Weights of a small transformer language model.
Training: a variant of Adam for these matrices, 622M tokens.
Each number is 50 + 15 x the weight over its row's rms, rounded and kept within 0 to 99. Layers, rows and columns count from 0. The size before them is the row's rms in percent of the matrix's.

# layer 8 MLP up, 1024x256, rms 0.12, rows 679-700, columns 128-191
095:23 37 70 39 61 37 85 68 61 55 41 50 64 45 59 51 49 62 60 44 51 35 67 31 71 45 20 83 57 53 57 52 40 23 54 56 59 48 41 47 99 71 60 28 15 40 45 63 55 35 32 59 50 45 52 36 35 46 67 60 53 33 56 29
104:43 59 66 49 46 88 74 28 45 33 34 57 26 50 18 51 46 42 71 14 57 38 17 56 27 57 41 48 28 49 91 47 48 47 81 43 66 68 47 39 41 43 32 55 45 64 90 13 64 52 25 25 29 73 33 54 58 42 62 48 54 45 44 46
106:09 52 61 52 54 54 62 44 38 42 41 49 68 64 31 59 57 49 56 60 83 19 62 53 35 29 43 42 43 48 85 63 65 49 58 48 53 43 66 45 74 51 46 29 42 40 39 23 58 66 59 53 85 37 68 47 48 45 57 34 47 22 52 55
102:44 42 39 38 52 55 45 45 39 48 66 29 23 44 33 52 59 27 80 50 47 42 27 83 48 21 32 22 40 38 53 51 41 52 72 43 63 62 49 59 84 49 37 75 30 52 60 18 35 51 62 55 74 51 62 67 53 84 55 30 55 53 51 55
112:61 40 66 44 47 56 50 26 50 66 41 64 13 42 69 73 41 70 49 45 45 50 35 23 44 47 54 55 48 61 53 36 33 62 28 61 26 54 41 52 58 39 29 98 44 56 36 67 68 60 39 58 65 57 55 35 54 57 54 52 72 44 32 40
103:63 30 85 82 49 64 78 36 60 50 64 27 55 76 52 51 52 61 32 54 27 40 57 52 39 56 44 35 30 51 67 74 57 27 65 69 68 53 46 22 49 63 60 46 66 39 54 37 44 51 60 23 50 40 76 43 31 55 62 46 57 73 44 56
090:64 56 79 48 86 60 47 29 64 45 40 43 54 52 45 67 64 41 45 57 44 56 60 22 84 58 44 46 36 32 74 60 48 14 39 75 27 32 52 57 41 52 39 46 53 84 46 52 40 63 58 43 45 54 59 55 37 50 56 24 59 56 40 60
022:28 49 73 38 79 67 66 46 59 26 83 56 47 48 58 41 53 60 52 62 32 49 34 35 36 50 36 65 27 45 77 63 62 21 52 71 27 50 62 93 54 56 39 47 22 79 49 34 58 50 42 34 59 37 27 61 56 63 63 46 64 55 58 46
097:53 45 35 59 70 55 39 61 34 25 72 51 43 45 41 35 57 46 41 54 51 48 61 50 37 32 27 61 45 46 65 34 65 37 26 50 58 66 07 46 55 62 50 39 32 71 41 49 65 25 21 48 40 52 43 65 32 28 49 23 68 36 26 44
103:56 25 84 48 55 50 45 46 25 21 43 69 31 45 31 59 39 75 23 30 31 71 36 71 38 50 17 45 36 55 58 53 54 50 64 33 56 46 13 35 50 42 66 33 37 49 51 64 57 45 62 43 57 41 42 54 66 43 56 64 69 50 71 57
090:38 75 77 40 63 77 62 53 56 31 54 44 51 43 49 43 55 58 50 57 57 73 50 29 49 44 58 47 51 33 56 55 48 48 29 52 70 56 22 32 52 33 56 35 40 57 57 39 42 62 43 33 99 64 24 76 50 50 87 45 48 53 56 54
103:32 46 48 68 30 45 41 48 33 47 59 47 26 52 29 70 79 33 64 49 47 54 53 60 60 54 51 39 36 45 76 49 29 45 58 48 43 60 61 33 68 92 38 47 56 55 87 52 33 46 40 45 44 38 65 36 57 29 81 66 53 77 76 49
100:50 46 50 51 37 37 23 33 52 46 51 60 66 67 65 57 58 47 38 29 31 48 45 37 43 58 26 50 47 70 46 56 54 51 40 51 46 47 45 86 47 43 50 50 63 46 62 48 35 42 52 28 59 43 60 52 61 45 45 48 53 46 30 76
098:44 49 57 33 56 63 47 71 70 48 56 24 62 35 51 26 73 52 32 58 40 28 47 17 54 34 44 33 53 68 78 70 47 48 39 75 37 50 53 67 45 82 79 70 50 57 46 40 53 58 67 42 81 32 35 60 37 75 45 44 47 99 32 40
105:36 66 61 36 61 72 53 53 12 45 62 57 54 51 71 57 40 35 71 44 53 55 40 40 52 35 36 23 54 21 63 43 55 43 74 57 34 52 62 52 50 79 58 52 29 79 64 62 26 15 46 47 43 46 63 61 32 41 47 30 62 48 38 34
100:64 83 55 67 52 57 34 45 56 16 31 15 58 44 43 66 16 77 71 70 66 63 43 48 41 63 57 42 44 35 53 47 42 50 40 29 53 37 33 46 48 47 75 48 38 57 33 40 33 43 45 60 63 43 30 40 62 56 60 44 85 45 57 64
110:71 53 68 40 55 51 31 59 51 38 50 41 67 82 53 33 65 23 25 59 53 31 48 53 70 32 34 44 49 55 88 43 83 65 54 50 76 39 55 46 66 56 62 44 40 77 48 41 40 43 31 45 68 52 58 58 50 36 76 59 45 72 47 35
106:41 26 63 38 34 64 73 36 41 48 70 70 44 50 12 55 70 43 48 46 38 44 45 63 29 38 43 42 62 40 47 65 32 51 52 67 39 39 52 55 52 47 55 38 32 65 54 35 35 66 26 64 42 21 40 46 78 37 52 58 86 34 63 45
095:55 51 79 34 67 59 54 46 40 45 55 62 51 58 55 34 29 40 59 67 30 42 45 45 57 40 14 81 30 46 60 83 71 13 75 54 30 23 22 32 43 66 40 36 55 47 35 65 29 27 39 37 44 55 64 65 69 63 76 51 53 56 30 58
095:52 34 82 65 70 47 66 50 63 44 34 54 53 58 34 62 40 84 26 65 59 42 72 53 45 27 42 29 36 58 54 79 62 56 48 63 41 65 66 38 48 61 65 65 52 69 22 57 80 30 25 48 39 19 32 83 36 48 66 16 79 68 34 14
095:32 61 55 45 50 56 76 50 23 27 52 27 48 42 28 72 71 46 76 23 40 66 16 18 56 47 54 78 45 46 51 57 51 50 43 52 30 47 49 41 56 77 43 83 36 62 51 09 06 59 57 54 61 46 35 47 46 45 63 48 35 51 69 47
101:69 52 39 60 65 51 61 43 79 47 65 72 36 48 44 43 64 33 51 53 55 43 39 35 59 45 38 67 51 55 36 46 61 51 76 34 74 74 53 43 68 71 42 77 33 44 58 63 36 59 34 52 72 20 38 31 30 53 45 44 50 51 39 45